Part of a small language model's weights.
Size: 10 layers, MLP 2048 squared ReLU.
Architecture: no biases in attention or MLP, local attention windows, paired heads, exclusive self-attention.
Training: a variant of Adam for these matrices, 1890M tokens, 7210 steps.
Each number is 500 + 25 x the weight over its row's rms, rounded and kept within 0 to 999. Layers, rows and columns count from 0. Numbers have three digits each. The size before them is the row's rms in percent of the matrix's.

# up: layer 7 MLP up, 2048x512, rms 0.0369, rows 249-348, columns 256-319
# down: layer 7 MLP down (transposed), 2048x512, rms 0.0258, rows 249-348, columns 256-319
up249 098:511497467499501489525544504532501528487490506490498491507499539489491459485499496504496485501493510521466529565510532463516546516493493511503506498489516501490496476488489517456512529483473529
down249 096:494498469489524504509492514521453481541518487457502518496469549530482463520496531493491528452458544518529499533488464495535510518446483502475484504507493544519511499496499526484455463516469521
up250 099:498488507489499493499523497514542487482487536499508474499538547516489484492510512509525533520459483509502459478468490566486514496526488474505498511531464504515490476468505537513486500507452459
down250 098:484533478475475521499474459540482451495530483480507495477495478490484558488488481510500496506512485511531498496491526521496514483497490545550507467528528471545469468531491481496550493500497510
up251 095:516547509514531489500463485524500449484495474503493489523494505464473458482486471499530465468504498486453461499459525505480503502505482513520481531443521469499525457523475510535541518545505516
down251 087:475501511521495484531476522510481481461496531496510498475490510490508548492499478486455523531536512469562500500511512499518473449478537529477492491495520489530520523512522513525496513544539524
up252 101:496444482499521460560486479499511475464453465546487486545452514547488506513500515511486550533491521457501484510523506524540477473511490473465506488490511490491506530436460510451443549559431541
down252 103:500474481521476515505554498505502507463482533505530550462474492455532486489499512484480512504503524531486516481490529463507481487532468532511518503481543519484488519483496481501531485514481515
up253 098:498517477493515519534506429536482471489477470569528502511462463479537527489445529524507514513518518483510483512471492480509517520524475505470500471520476484481499502491513498490502528472518543
down253 093:488484477526466498454554458496506508515489487490498481447551503478539500506544535542503489510444493506508486488489515477488522506534521533517528508511511454557481492477477510439467483516509492
up254 101:478495453527463562453491499480499484525513460464526506527510506518496489486465515485473503477477515509496520510537504493505544502484523481552512485503489506484485489533510509510491497488501484
down254 105:509466494473509494554491542542502521471494502507509488513491511501533490482485493481490508525503484476504512483499511518566508523513515463530470429517507463486480505489529544491492513530496458
up255 113:498521507498497503525565457504515507508488469501550538478538510457465444511485497510474508456490471503482513470469486490507519516544440559500505507521481535505473475505483551499468509509503521
down255 112:532520486511513466518491456542462504514531494529540513510480486467508497518482442541514502493477489511449537470509574470524492505525508532476482548528534490495478510478499528514523514498463537
up256 103:434531506493471474527479510503483484513511494520496448544458510537452501507468498560513484531480519512529494524494540511521531515524529525502492498522508479501487484502468504469495491504470470
down256 106:477483497510499491436495496507550491518484431498467486479489501550487547542495548468483545482511516490499513455496469516497476518536541520473530528521459552500453496524471491579471472507470545
up257 100:479435524499491504502489500548511454508498513537501481497519538481499470451441511513491485481502501506493481497495478501517551489475438521531488430468468515564486475478462503493537493527444500
down257 102:506514473566459478500517504492536495469508470490499525493559469452513502469463528486484523489472470454524471506526494516525489523501485489473495513509532474514482539464502497501485493501494482
up258 086:482450478527505509552499511530464497506475505498466534487514480523518502512512529526446504454510485505534511463498530470496506540512495483494534464511493489467520460536464546470475466457477473
down258 090:497495513493473446526551492501483494521516499496500458544524493467514485493502511509512462490520520514523505484514523484528511484486467530500513471486525513506506509496529469466508500570508525
up259 099:476497500515518560440496494505537575486529496520526489509495515444506501510546497512503501502506498539433495542525504504538532468513489491492521510487460491520448472469470482508465496498468537
down259 098:517503483518513493431492504463495444486533543498449487487480478507535459530493525436524536515477508480494494464493458471518489481521513533464540499481483520460497535520511515531542502515500512
up260 104:498500494486502488541526457505488481493488547494526495496483521503508496499490514492505490507515439493455504479525533480508488499565498497483534496490497548501476478497531497504453534550537509
down260 112:491522511480498478496531497495506514495478503477489502497485513498505480491518494585499523503495482485472528521504510492497440507478493506489496511525487511497451482510499437546528515485481475
up261 086:502467492473520500518510495486523512533502541571542539535488492468497507480471533500529497500555457443525501508541495517516539470516529510480537494521457505467477510461529500477425490471434503
down261 091:449490481532477503521523503528491527510514496445457472535511521518485479527515485487472527515524497507467496477514476491479491479513498544504484459485494512517526489518477490511493474499510514
up262 089:517457493527468489488496511529462476453500585508506481502449475455525497522506485541538518501538521489463464468495478530509505457476492514504499489506493466512504510464527499521509515567482473
down262 093:479486510474516473511458479543494532515486522542448533516511499545469518516529467489478510523497510494543473513519484461512489481510442500497516494501498503525498485541477464490480440512528503
up263 109:491504502493503501513457457509516500491499466528504508505477499566505504480472507467522436540558520499465433494465528494521488481549432547477509484500507477478465487473514493510516535477481526
down263 110:461486503468499498507496525529495473463462488504479522498503498486501460469507476492487513477500514458495493519516467501520491472446509505524514506489535529469510501535511495503532516519470490
up264 099:505527517538513511534460516467519470533528482475464481457501525510512474512498470481465535500482507462488482501477514482520513495520494498528491467512481493511507507537479467500500506522470532
down264 101:530495485461542505514510536501521530475475489501484485517528422520486502511499482481517502491493512483466533483517484425587491510526488525502555517498523460463487502561516436446524471489501530
up265 104:429476527475526521525472494480508529505498492468515500495464514499502451442514524498488489531522495523498501500491471483533518440532511474453469501488497507534503532530449516495527487511476474
down265 110:534532508497449482471487484461486491550507509527509526450494474549491470538500485554489492485488513526519490579535500554553513481453525509458477513560512476487567468496498475505445530501527533
up266 099:498489523512479515500515501506461514437461458492512536478474477493522481509500488524468490492492493545495503441492496481501505469517486508502548473517493512510483520555478564515516462493508504
down266 097:507522513466484521503507505487499532526478564520478500566544504501514527515514469482504580478448536511510479477454490523533504503505469479500496535503527525503464524513489483526500497500488496
up267 103:497472496491545498540482510524481490534482489520460496499502511493526501513513497548519510498505447475536541484487489495509528507522476510472463451545496472541482481509512518467453502498499506
down267 103:468546430446466463489525478514497528457496499500516517553490503512574565517513492500498522526484536499516486498490514512531512491481500493528529568416509516502494492488524482495474477496490517
up268 106:500501471509472489439482456444464462514520464523551498528492474452477486483515495497508458483502487511504472470511541522607547444509445488499540472529494503521506434539466528485498504518535471
down268 099:506506484514500515465491464485448480529548490495495433509496503480488488493490457485499529509505518555492479460503474537506519541512498538487501527549516518552475481494515539538516492516537450
up269 098:483523468540470476503547494529504498551556486525476458505464563511470522483515500496511467493496481467502449520495527522522498461521508506510493485509534528460517509474498508477513534566537528
down269 108:473492521487470496535522544463520502492499493530466516513471522520498524506477500468461537466464478508502434507460493501504468489522520482504473501486516481464504489462500489504491531535499544
up270 101:483441489487503488540502506475506531525452484529491481482516437505504508473520549469482483448484465502498520503513534488530491534523504506483484507485494483498493500517447515513504488486487503
down270 107:487481507527534484502514526518499489509500499518516502505477551442504519544496466492515512487535521467525499516477505466474475511491495479530518516507532511534489543442476492495522514483496491
up271 105:540536496521508531529499509512480504475486486496506536487441468541496479507527530489518469483511472510464487536504520515506512498526475482541533518566462501514508497457458491483449466509487477
down271 105:501540523496514505539474495491496520492481477501483531551486509504483484564490540508500463485495509498484520507496492487453491470499527529465488460512491511533496521495510457516494541538511485
up272 092:494504464481450499565517527488462531502443484516484492517448484513497474535484496498543510499503490462514488453495515466525508511498533490528548462522519500504517487501514473487521496523502544
down272 090:511511503493516474493511521526468499489465508503493519475491506476530472485524475453509467477505531493486472500478506527514499491533462486482525528486522485505510489523494518466549501510488483
up273 092:481493531483497530503462517479489508485499533519481515494461516505471506462540553466505515529513511509488522505471572520502506518558468473515467509475513496536500499473465544487487519529476482
down273 097:514491529513481482487476469538526502473520468536513478493502484477495524487525521474485486520465514499489500493463504523501541493514507485509503492494548520484515514528498522513521503475503485
up274 085:525472479517492492470467504533525507501509538487493481505481474470512500497473476485522482483511501537508497490475483490497510481486482516520520481473485477474479512467479483526471478498469525
down274 090:470480529484518498507499488533502538498469492485487505525483519552506515498465509512463457456493464504485527520526490521529488466511490467524500516502510524540484470546531502476472493544488505
up275 089:502517502471468510516482461499461522531516537570482502512480489532487447456458491523495529459499477505476486476506505481509467508460530512518505514524474525511482501498518576506465505521502497
down275 090:519502546548503517503498501506500496477522441469489491523527482485481487499482500502516499543530492518481515503451459484520488479524524477464474460449506490497541456518506457512501485473469485
up276 112:513496503547462480462520476486515494507491508546523516530454503512493489500489486506550453506466465537485495467507502507572539511508439524511500488500503528508521448479503528477497492507474505
down276 107:523513502521492500485487475517495525503508535518506517499483498503521471472497468507507496531472483545511475458511477517539524490538509527467523510528488504500488503489496467520492423476456478
up277 111:506436505501510482506557497538498509474480523516516481493515500518467512506465509512501524502510506529467524507482467522515485515544487517497509516522518575508480544511462529507506532498524531
down277 106:512478518414510484485500491500495472484524542509437511466569532519532531483510483460498466511519482519453485526514513469469539494470481541516470460487520501496501476475496486521481518485522504
up278 107:490508447501517537488503509511468555478504511501486502502458523482497465478497491535487529473532535508479480559490527507531499480498519449541475519515508497537488496502450459498522518551525486
down278 112:508460520511516518445437532513488481475512509503481523505510444467547442532510482482520511486489503455457464480520481504502523514520472519496485524464482504473511442539524518509523516496539496
up279 113:503529485546524479482501466536503510520458503500496486512492505460511504544494510514490470518541498510532523521485511505519496458517493483492488485472502481486524478522498460501465479517490478
down279 119:517562478524508492508436471542462502504489524501480548490503527512524473512513514494506510546478490524500512447495457487524526522500421511509507487492518512488488448538499488500511494479482513
up280 098:472442488459519490505513492508523568548509456523473463520469522499471483477491540525526529460486492495486446484498503482539565515489482465479536448477512524480492515498489522492467530478482515
down280 097:497471499496514473514502492517499482470471499497490533464497484477498472485536505548482448523482477511530516495522524501490510481506465479510515528501500493535475501478502499479481479501499471
up281 099:504502498491477517519483483494545516525484497513505523445518486533489501507494518505518464501505464490500513437466520474501513477489480501478528470476546502516516463448536498464479498524471520
down281 098:504528514541473519489496485495529535519493522505487488477502497532527477470532457481464466518480483487488490508501518536575527522523467529498500452481503479515529467475452475494488512472524523
up282 091:494484508522523539463507510498540498513516472502518480484525524486463499504491529457482505453497449483491477537506459541508488514501500485463494500515484537501499462559471485515478521499501459
down282 088:459517514503509483474498483559464539516460490518512526487479533490526467453489549527557509475499508491503479460488522545499533537494508498540560515518518500501480523524548528535537493487482558
up283 101:474496466521487496546453456533481507480521481503521456502472472532497517444487519485505520484480478472510527544487509508437490529528519465491542515503524491537499512512465519520498493505491458
down283 106:458488540530494519515496499523546518468490536499473472484506521482519478520524524461494488498482532487502492528482471446558530521535483497446524479450511482466454485554506503508528519521495533
up284 109:460456483526513475540519487521554556504486506468501477484489488515476498507518530547510472493532486487479514499503479485498514477531480518508525473539515529511523489524538513503478548489505525
down284 106:505494504491474493540484462489488497462499494481514540523450497449509523486492542546452462500475530530492482499519485495505518503492483517467495551545479513497490444484520487474562520526490479
up285 093:526511493499487514442494511500509458521528467511511511507496540480454520475527549484466467506507515493504483477493521463512523472573472446494497486492501532496506469494467516470523525513481535
down285 084:522451523527490516500510467483518530538464476488522510521518502477505520532487473487476506542485478462481492476503475493526488528540513497474479526516492452473490498518503521503454478493460471
up286 103:471461511506498536463496480482505480489493490519507488536503521504506481472490491504504469500493505536484500511527507500448537502482493476477489495461537469494474485482536466498563495528518482
down286 089:494503506523484490491479513503485436487443527504496483475477522529550472494550494478484487475528519525537499501492504469483508500506516497504485471499500486500484501554472519521526488517492486
up287 095:524440534466483497500478441530509510544511506516505422498520477526482500502500532523579518500518487497481534515551549536487543515515455511482566486509501469500519521519465537513487519480492507
down287 095:516497487499534473512502517533493516490480500484499512533525508493527473472496509491470480509486458465454553480475484476561548506545486516491538484531469442487493515492478507503529516496477561
up288 094:506509522527510515511537510508507498443463494504552477536453584507492487478508568488480474511500495490466474489457490471512466437524492487538493516457506492458458494504475515490533496489487502
down288 100:516524485499519504526471426509475458518501494503510464462482472480489493485459446473523536491559459496507495557468515537503490501505502496484479529513464529527478524511508520490479473476441468
up289 103:479496496517494513496498496489481508460519514496495522499433518444509458451453518520491459473522458517495467513461502501531496453462472519478486429526471534475518518548520502456535481526467472
down289 096:475483490482460482492514504515464528518522506503544508533570508510548541527478493485510493541458532502514488515496442502471506540528488502537479493532510518531526480448524516523508520517477522
up290 099:498447491506485491502497522519494515468524441478469512497456509447483484522490507562512517515532509483522493486507508556528513475493484496497485414520496525473516517506446521492543488511476515
down290 098:473497492490508528511494501491498503495472525518519482492510524482510520496503514485482466492507491509491520496473452512492483498525499507512477478521507460521499472500522527480518489542525468
up291 102:517498507476508534488484466499511490478486507492515488507498502542451476465516499535508491502512500494485483518512498507529508504489537505489491506499504481526427463525514465508484533501510485
down291 105:484523502463513487469527464565490484477514488473486541505526481504506489495483491505481528495525491502497508529522509518510537506519506512477499459549483500465498505543506492487525500485489507
up292 093:509490510512448484457553509520459511502498489524470497560469553469480521482496523482532494482487507504514532509508530492475491502501507485523486473481513477477507480527508498436540539473499453
down292 087:487500503505502540518516509477527495522495488487520499505439479491504537497480501487505496550504501490520511428460490487460515452499512482474529547523529508503506532472489485536523499502478490
up293 101:482464471474524480517543481470516492452478502503508491520507532493472467494501545563498498501523535558487459470474539479490513474514478503497511505489453529506466473521476492515517506500514495
down293 094:528454477470478531587513483479518512506489506510533520471486501450510511482485513515486504492498462516501453473487471539482470501481467518495475510507494516519470536468540500486497537462497513
up294 107:469491464552518479482526447527545546519498503502465523496467490473475475493478524503527496481499451510485453498503527503455503513518510509499525471494512480499506483479499515524489489505533487
down294 107:504472467559477473493496514496491504548503501490509559501480497460525521523499505517549520474468490518519526522516528495469489488493482484536490484515479498459509471519468488453521488500469491
up295 088:478483507473520540560441495533518482518463524579487479474485454483495545516537490515499504501527493508515511503490492504501501537537504495518528497489482528477514538494502440471494512489500509
down295 089:493454515468493541459518461506506513509504548478453461506510507487487483509504500469477490462446492485476484506482536523530465506533481506514497507468537564552520490473474540520481484564489484
up296 106:458439509506516491495542529515497493494458507475513479514509473478451474462477518526518500476504444537471518523515524474487534460486473487499494487501504491490490445489523478514489475552522477
down296 100:481464498475539482514503506530477505517540510500505496479470487450497491509486509555510508520502491516502496480501453550482466509528480520494492537530461502551486517515437527490518471516484496
up297 104:470477513469495516533472524534525478506523437498484468522498481489494482506481491508495468476432517490487492490493479458493474438460531494498482512504479507488510458485482469433508521499514519
down297 110:477542477536559482479465530520481488520439499491511512463551473484498494503492522465502538502529449484516502494527524503521484524505509484525486523494495531528515500493504502478531510507484481
up298 085:525460491485505538513534501500476517518509469490540460475462465464477555465501508488526495495512540458498531511505498545514499502489489469517523495497508478540458506502505506458526446501472516
down298 092:500483494489477509486528483498539524494506489507500482511499496473486483484491469505502488525520467517513511499482489504509517497479506502495485447490480487485512493494482522484499521516501514
up299 097:482496451497467515540507478551516507441507462526531498501487506477516493513481512500477544494494501506487488510522498526501533512525485471494518530512508524484520455498506512514546526490525486
down299 096:495449497449478530529545521457527535487508492524475513493521529487492488472476464471498462539533534511502501486500514510502544534482476494535447520507500499499487499512576524461517519494538527
up300 102:526514492532511573507467463536537507512484447530494471485504477512518474492493558525479485494487492513492494472549496507483476522500512477496542480563478518490522489485511509510502472486507511
down300 093:455495486464514513491493535463468503521523503492464473526552492528467512501506477456471555513500521546485479492476491456475470493519487485488488492489536530527487517496475483490453496528518481
up301 094:495490509496513507488479476481468483507536496510547482518463467465517486478460443496499447474440490496481512516506532483517485486482479499491456510559536514522541531550486534528528508516483450
down301 095:476571476500484548504473520512534490456490472502438517530508538469526481465526489480481536504501490529519470514521499546535501525549527490511501486468483496524475489459510440450543495484498459
up302 090:484498527473493520514455504502521491435472450506496480495487486528508497462498470575510531462552477466479453524460506516515497480511492439544538476543530485546511456490515457459533511523525500
down302 099:512523499507545467504483498525481490529507481495506557505478507502522520521493553476531469496507491544536505501521521486484519489505528506453535479457510534515508501504475499512488543506485529
up303 094:496465511510513479496501491483518489510507521503522523527471539476486498478479514518491475495512506504510460444502488541544469497490481451487542451465507493490500524483489489464463506497437450
down303 093:518490484493489467505496499528505512481554476467527443487498494516504504482494465500467519491484462512472536542475483501470509492499518524504475506537418499461520479505482532485522522481444541
up304 099:520502506515503480512499492493505480480499501545484522464500450566474544512509518518525505521537507463488480408475536479528547527529508470461481532527488515499467488498458501481466465489464480
down304 103:482496488462523507524522538477503527449495506512488474512518539480486476443485499523526528514518495501543489503510527528487479524507456464494503476530513517504505483454517514542529522534452543
up305 095:493488492522562509550461492481505490525500514521474496503482560510500489508521510518461518488499472485501534551535522493531508467523492499470506518525501499493475472509434470483493504452461529
down305 092:474521485504464539513490494515502493485526480490471476536547487469483491510510520496507459477492489476496490521544497532495521465523505517481500503508513504481508539476502508483431538523540474
up306 110:466477464506497473483478498478533490485443527504508510508447456504490505499537516485468523485483501512516517503504501497493484503514456467508480462497538514529496473496524512470513519510479484
down306 114:499514473473501486531511507516553485509470518501446483494505459494527520525490500512486459503508510495544488552516501522457544501478531524484476504523492534490469499520521525535474455520493499
up307 102:492486485450472526533523518490483501495459496521545490509511486447491528479491504521496486469478511512493537488506513529481480501488501507470490509490531492496516476468492493526507503514481532
down307 100:486516524506501509502514487524492478500469488518527521496544490471506486465484518463453535501461501500521536494474514514502498550507467461489528493497517523530533476514502507472452495417489478
up308 113:474540496529522521503522543469502499513475483481510504490538490477459513484518505508500529465480458479518518496473484481520522524473494501521543495465528500500504509493530468517512536489505492
down308 109:510486460522510482521483489527532453489489517488473494479516506514523560508542452459487479475475520494495471478478512482487454486530474490471505523515501525477508478544495494547514480519516451
up309 081:521534495492498538532484464483496496522522502535520502505446470471477517469505539519519502516475477545526511467500519453482519492492519501507522526515519538434473512509539533485467475494509476
down309 084:510480425508471446492481510545514485516468486495490522518477503507465481549475529480490491489534480475460488519520479528534498481507495509488473547495495494502471469492467479521495493481495413
up310 096:480475489476522531500563506517452523486541524547456451533489482488479516475511516501495514504452505510504507493518516529529492496502485484527486458484553484488486522498490489520508511493510551
down310 093:488497539527503514486495521487467464502476510479493471548522480540496464469519473503510508489502504490486486501479493494527505500473499482555488481524508475515542503477504476490506458506515503
up311 096:501500519503488550515486498506526537470450499539555494533475516519507531458532520504538521518460504504441501498489489484555473524502481527511511470530532478491513520448480537452500541499490473
down311 095:507511507537510479507486493502516515516520480496506518455463519509464474510496502469523490498508439496483507506538459547460471503494538507524530461528477477528527516527480521434502538509526483
up312 104:496530558504473492512571458532496497487487474534482476520468490445467526509547522476513493528529470468479487530524512522486493445527523495495546551489500493501515493479469458505499510479472480
down312 110:473512507485499468515468505518506459514528462511492485526536542544543503511560437509483460473506492490481478548475480474503506489492507490521497499496505507517495493478499521515493487555547540
up313 108:518520473470509522529543513551478470524521498456510493487450480517489485441452478520477462507531470500472498493524488477476502503499496517523488497549507480528497481513495502518521514479502497
down313 112:463466519513513480523477502526438502524545494526491504486482518520528516500515513496458557536531482438514493510499497488506517544493514512438512449499491503494491471492527559538496478522471497
up314 108:494514476458454539534511465521484496449436434463519472511481501496509514481509525517531488485473518499507505509487500515479520502549554499497504471510562480497480479531435510522542516482508545
down314 111:503476545466493460548463453488471477476496502503539475471483514485522494497468453467521528494575504513556505513496509480542456472506470507478471493480517523499501533502512482453543488493513539
up315 101:508489460521552485528539487534531543489498497522543488510479518431450462498490495491533465490519525513471515523478502529498470482503505474491507539540513503508477509525493469526498489481501474
down315 105:487491503503518479525496586500520511472496519516542510477519499508510459448498504512506516547504483519486513493504537501485499508478492496448507472506479518530521504548463540519512524519528495
up316 097:470474502521543545584507519522471502430490508518495489512489486491507448531498549532486463446514465464547466491484528515505525514516508500547493487509479513505481514523495497499539507520511499
down316 092:511519451519541490513509468531474476491526466493478499476480489482481477517452504486493509515499514487442473479549485518470458489462555459490544457506483485517501478491510499511548500515515501
up317 091:515490512467465525508486470515485546486522467523471488473441475541518543534527512479548504512512540473489456448516511525530512464549497491559509482492510548514509492467505507517504519532483476
down317 099:505442532500486510496467499537486480514518501502533504531509454512482503524510504461514540497468466493492499547482503480492470531531536509502501505527461512531516514483506529510487523508475519
up318 104:521470482457498497479522508525514494498489548515489442486473500492484509498531460483523494501490456537523508510467516476485535456477491481503487486449462506493460503498482490483509497491473502
down318 106:484521503547507492525442456535506513490491502548516511513489496492500500502508510502518543518500504515507497528448519492502473535499486521534552523484486499464463494518513519509494495496510489
up319 105:500497462460485497535499495552491463506485513529518490482514496475500509509519481508493510492514517471516454498491464526550492489511522527477505500522503540497503515491483479513468501531515484
down319 105:486496566473484492485504501483496513487511498476502494522470481485496531507503517498531491474485486481497512522507514504504527463452523512520517482528551536496498491494499502475496471510478462
up320 099:502493495480479526543493496493562496489449496512538430504494458490495517467495488513485498491537518511439501474503497536522489499518494498522480484514495493488463489531509467524536491507495529
down320 096:478515494501500514540509479481475507501489482450468493482522535491479498496453490492491473524509480517533508497537463510483514500520477511527528501423525464492493526501491540455514486496519520
up321 114:503444475482543521490505462543520480522473504480491496488498474496496488446496508537548480503496472504493506504482473504495473489527469492543501503477532503482490492514534465533522506506528498
down321 111:522497490517541495491474496500511528497480509503480519500519469473531504547544460506516504501538524490469504516552501502515526476507512530485455468530498499481512502514520518488509534491518501
up322 112:486478475502494532544466475499511516447509479522522493476486500481498485518463490498537486502485520486509482519515526519481528464517517477457508467547525508486484499503506501489502515506482548
down322 115:497513462478541521522501471509496521494527487490516476482519469503520494495495502495533475503497526547520450471499511503489455449488522466474474519494503486482480512456549534505528519492460512
up323 100:458508489510504493508513490489496523489454500505491450536459521484466486501493535477526486474503496490490477497484500500432492477496542506519505478489507484529533518511492495457536501534500499
down323 103:547501541542475520510488471520504506508514490518510516494575477502545506471510497575518509513515504516463504505541492523519513454513491525478536504503497544491479520502522495480487510507521486
up324 106:498473485541491477485486513496558536483519481495472532462483506504477529486501543488502503474486501506491490511521516507498534486511497469494513491457472531495506514492462533535461494508499501
down324 099:502516503489501472499480484480535492498516520483461534491529505514523542528522548488504515485459499497475534511514540489549509482499545486486521513505463518480487538504485525525470497495550498
up325 097:508482527544479571495497483485486495491468498520476508554525534489463498465473498544531485493542520517502484541498470504512481477486470477516499502496515478462465522506459510502489496544463503
down325 091:503542520538488525519486511531542468484491530472493471476529466511535476492512478512491486517490473516490480504503486527503551449482477510521464543514504452554505517483469525498502514495487485
up326 095:473516493547489473528522517523474501447519549511492495535499495507433481441478508536514514471511487517485454460520519450476484477512513466501453484503517517490508529543506514482517456523531472
down326 096:512460499508538553529500468509552510509508451526508479465505458489505478522509482492478494452513531500511471511503481516522522532511491482492547462515512443503491498493465533554490484484488524
up327 112:469493470503523482470522510504522532494499512519491509476512533508437503533506504487481475485485513501460471508561513506524509475514494499551485513519541501494520484491516482503529519485517496
down327 103:494547498504513453532513505533507529525497560516544454472496515507477501512499494499481505508488535534478507489547509492525509530529512487507448505511500514489496503503520489506526508469489471
up328 112:463506489511478497515463516508450498475482495495473480519481522471478530473485476497471490483490485496413541500452469504513500471496528532541510482511488463501474519516461521494535536555526461
down328 115:506519507503522506497464533480544547500486546551442504504542503469501521546465553485494476491477530498476511513473505497478541489505489505447491497473475484507496524505510480489505512433472500
up329 102:507491483494479477514450517532490593478515484497514510503490485480497498510490530499525493491473507479502498497530484574523559461474468450501481482499489473474483515481487483478535498537527447
down329 110:544536519507483502468498511502483457523503485461470517497507520477510502500510496499498485532483463522486504522505478471520476464506502484464507473485525493476486470532490527492510528499486502
up330 105:454512494479522537537488496502540529485505465494494491517422472519504463515483472522514511491509498493503496508492480506526538523500486481500509464495501485492472522493506536508471554521484527
down330 103:463546474484515524539492477527494510499524496474506461504488510504519499563467500496521503480495532517503501487503514504443527463489483505460499506467498473507516517544496569471499518487499540
up331 110:514481498453478494474531509519532493469527535508508461500514515501530493484531471539513536497466444481496519532485501505489510505534500521491489477548510531497498458495512493496531525528460543
down331 104:552477530505502484527512490512502522478515533514497520480511547488536499504552484516487564530532526485505497510514481485445491466488543496512520534531477527478486499522472514516483495518519497
up332 104:520493472517504499459484495524488502467467531501506488541455454531488555460504518508538497500509536486496506511490511513473498493538485511512515456484502454532484498477455486474502571525500464
down332 102:510474514459523515521518508485485493500490505505505529515454548533457521515448533526507485481480486457545487500472498515470486495482496425494503487507501476522488566484520492455535494510455526
up333 099:488497505448509549506499513504536494497465480470526475501526472496507519460492474531520520521519527504432499505519477537477485494492505489527525481528515516493515519495487521502556566457508476
down333 098:506507485498488510543456535489507507524496476499529489471521521527458485479508502527492462529491469501503507534514470475493510526478486474499501454567540485503507470539535513532495478524459536
up334 100:516538501485548513548495511538529552461498485494508504491492495424501525511486536492533513518485514525504526500520522541483532486497498470495521505474449483501477491527497466522458489525514498
down334 097:482501511530485530472515515541470506534491507532474509491505546461527446531504507510510476505474477500505492479549478520455544508492507591512526504505490476490502500505475501530471495517481492
up335 084:496482510487546487494491539512466497481498548543511486476482498522479472513483473477494478488523494526480457508512498510525499505539429479523447524498479457470500505500485485485487500508504525
down335 088:496479496523482517530548498495518531522503494516474512515513473493471470447532503466506462501502495500445534511525502509501500520536509532538474450498486501505500501484540450495471477482510510
up336 101:505504505513504483527500495562489478491489503481481521486500485520512489519469502556505492496505488488500481507501500484514508492503494521513509517534494526540486510510494483465512527512513549
down336 097:497509520488450491527458534568494523494501521445487495449486510458557490534513511487521481465479483511528507507511452489416498502580519493407489517490479464470488537478458481515511495473481509
up337 093:506525521478488492512457506517492536508519440474478479493500498482516451517542507538516477472539468488491518482529525486498494517497455509489517479498464511512525535489463511463471484452511545
down337 092:478484450561492476513499473463537479482507496458518466526485524479505518509504518459530505539489499487505542472512473482537467520484493494550481503515509531461454463504510492509508549533502559
up338 097:475490519479502514493483524480545533464467507505536486512513483558458458473441529486500514459488524503505486469494489508498493486531450496477499464518493496468484455504442514486489529504474509
down338 093:491489520498527504531492478538515516482480532484500506488496458536489489464497508466515476524444483497502470503563501515525498494495486503519510520553467461475486532457539481459527452488489474
up339 086:483559478510525519463516490482521475497502508504470467494483525537482489521496511503512504541511466494491432469513497523544565486533494476505489485468525545520490511518550486473513482529495507
down339 097:448481505487471473462499497545488527530486491492545538533506551464515505501524536463492474471483524482541535484472518495486487514496484468460522474508524510467516504475487489536501519495457518
up340 097:515495501494535499492473522509547509498518565500497510501556470517427479479490509490495478502497518467528525508448498491516480515491517463516475467486533505479471494482503453489496509509478561
down340 097:532527492485494488504473505488469504507544505516453512498478526486517484529493472450487510487529527501525482495482459540489527480550511524522488504498465489520487509486497492478527490435473476
up341 084:448499516510531487517555499454544473488503478521468508491501501487521477468472518516495562453470499499468486497468547523505485498516471499501517486529502469494474491448482504546485472500490498
down341 090:496506475526500449436495540519490491509509544510501496517503527491523527505492473451484497486480519529547545440537530465497524508504510511516461508532468462448495487534503515473569487482488496
up342 099:479487510465503544499535531456537493468479505511469502491448484519508510524528493544544488493494452466477421451515535514513511482526468457502532531540540493484489514477530490497529496508472494
down342 098:528502507474496499478471423494486548447488485487445523503517501510512495487494506509480524473499498534467460537436501507492508483450579505565513497497524444484521520457433465487481525478528482
up343 088:464507497496499510485510468498478478527469503515482524550484481508488467497486492515542527508464471463455500472545519501428478508462488505527559509472476487483489481515526486551504517472482512
down343 095:498495523486498539504499538511528536471495488484512445491516505448514534510489519497450527506485529512500467515471461532511518531518514455449448479511504490519493474492485493528502475521475482
up344 089:520494536491467520530510500549522496485492489507515538501497437484517465463465489525534529459531494442489466474465497464550518500526479499553560479512535453498504444472519475494523550502544541
down344 097:497524464514494474503443484527466506494500516488483474488501537508474505526515512510461472525522524553520519516545532465452491483505501486438480506503495499508462536538516525482503542506450486
up345 095:488548484582535492488469516472527469475524506491466493510489525463480540495506478463504520521465491505471472500467504508543531490471450531480498490505452501507494532494523502505528530512490464
down345 098:508503479470518516514503499486508532545526492490504496551493538509446505490474471485483466481503489486516481523494511513517531475500490458535451540538465515527488492502479512480519511512509491
up346 110:533490449493509498548465536538494513489537461505511509483466481507522464504496547521490518520483479515481515453502543484525520484506499488494466512572490487482464475487490500506524520518498502
down346 110:480519526460458506525519469448505485491506533519505544502522496490510492490522508477452503512478500484490492509496501499500474498465541527490539502508499470512516476486531513549487476497535496
up347 096:521461500535472521565518476493465466478508497542519468533492534494501499472472491495477478498500499473508445470496548523455504486494491513524524518503499509524487486568511480504509513495495550
down347 095:510543507499475487502485466503520442474487530526520490504509497523513529468523522486520493498503514480498521487534477507477504493509519490514526470537506480486486490562481521468490516506453477
up348 113:487467487481479532467498522497477529512476475472492497517444504483511517467511552489506486520503505497500495507457546506544528504494534475519505465480472480535487482488502514469517540516466515
down348 115:520513472494508496515488531497485466502530537512523506476516487479521466529519513504497490534520512517494475483481516473467497508505501508516478533445495479505466469489478513503473498506490478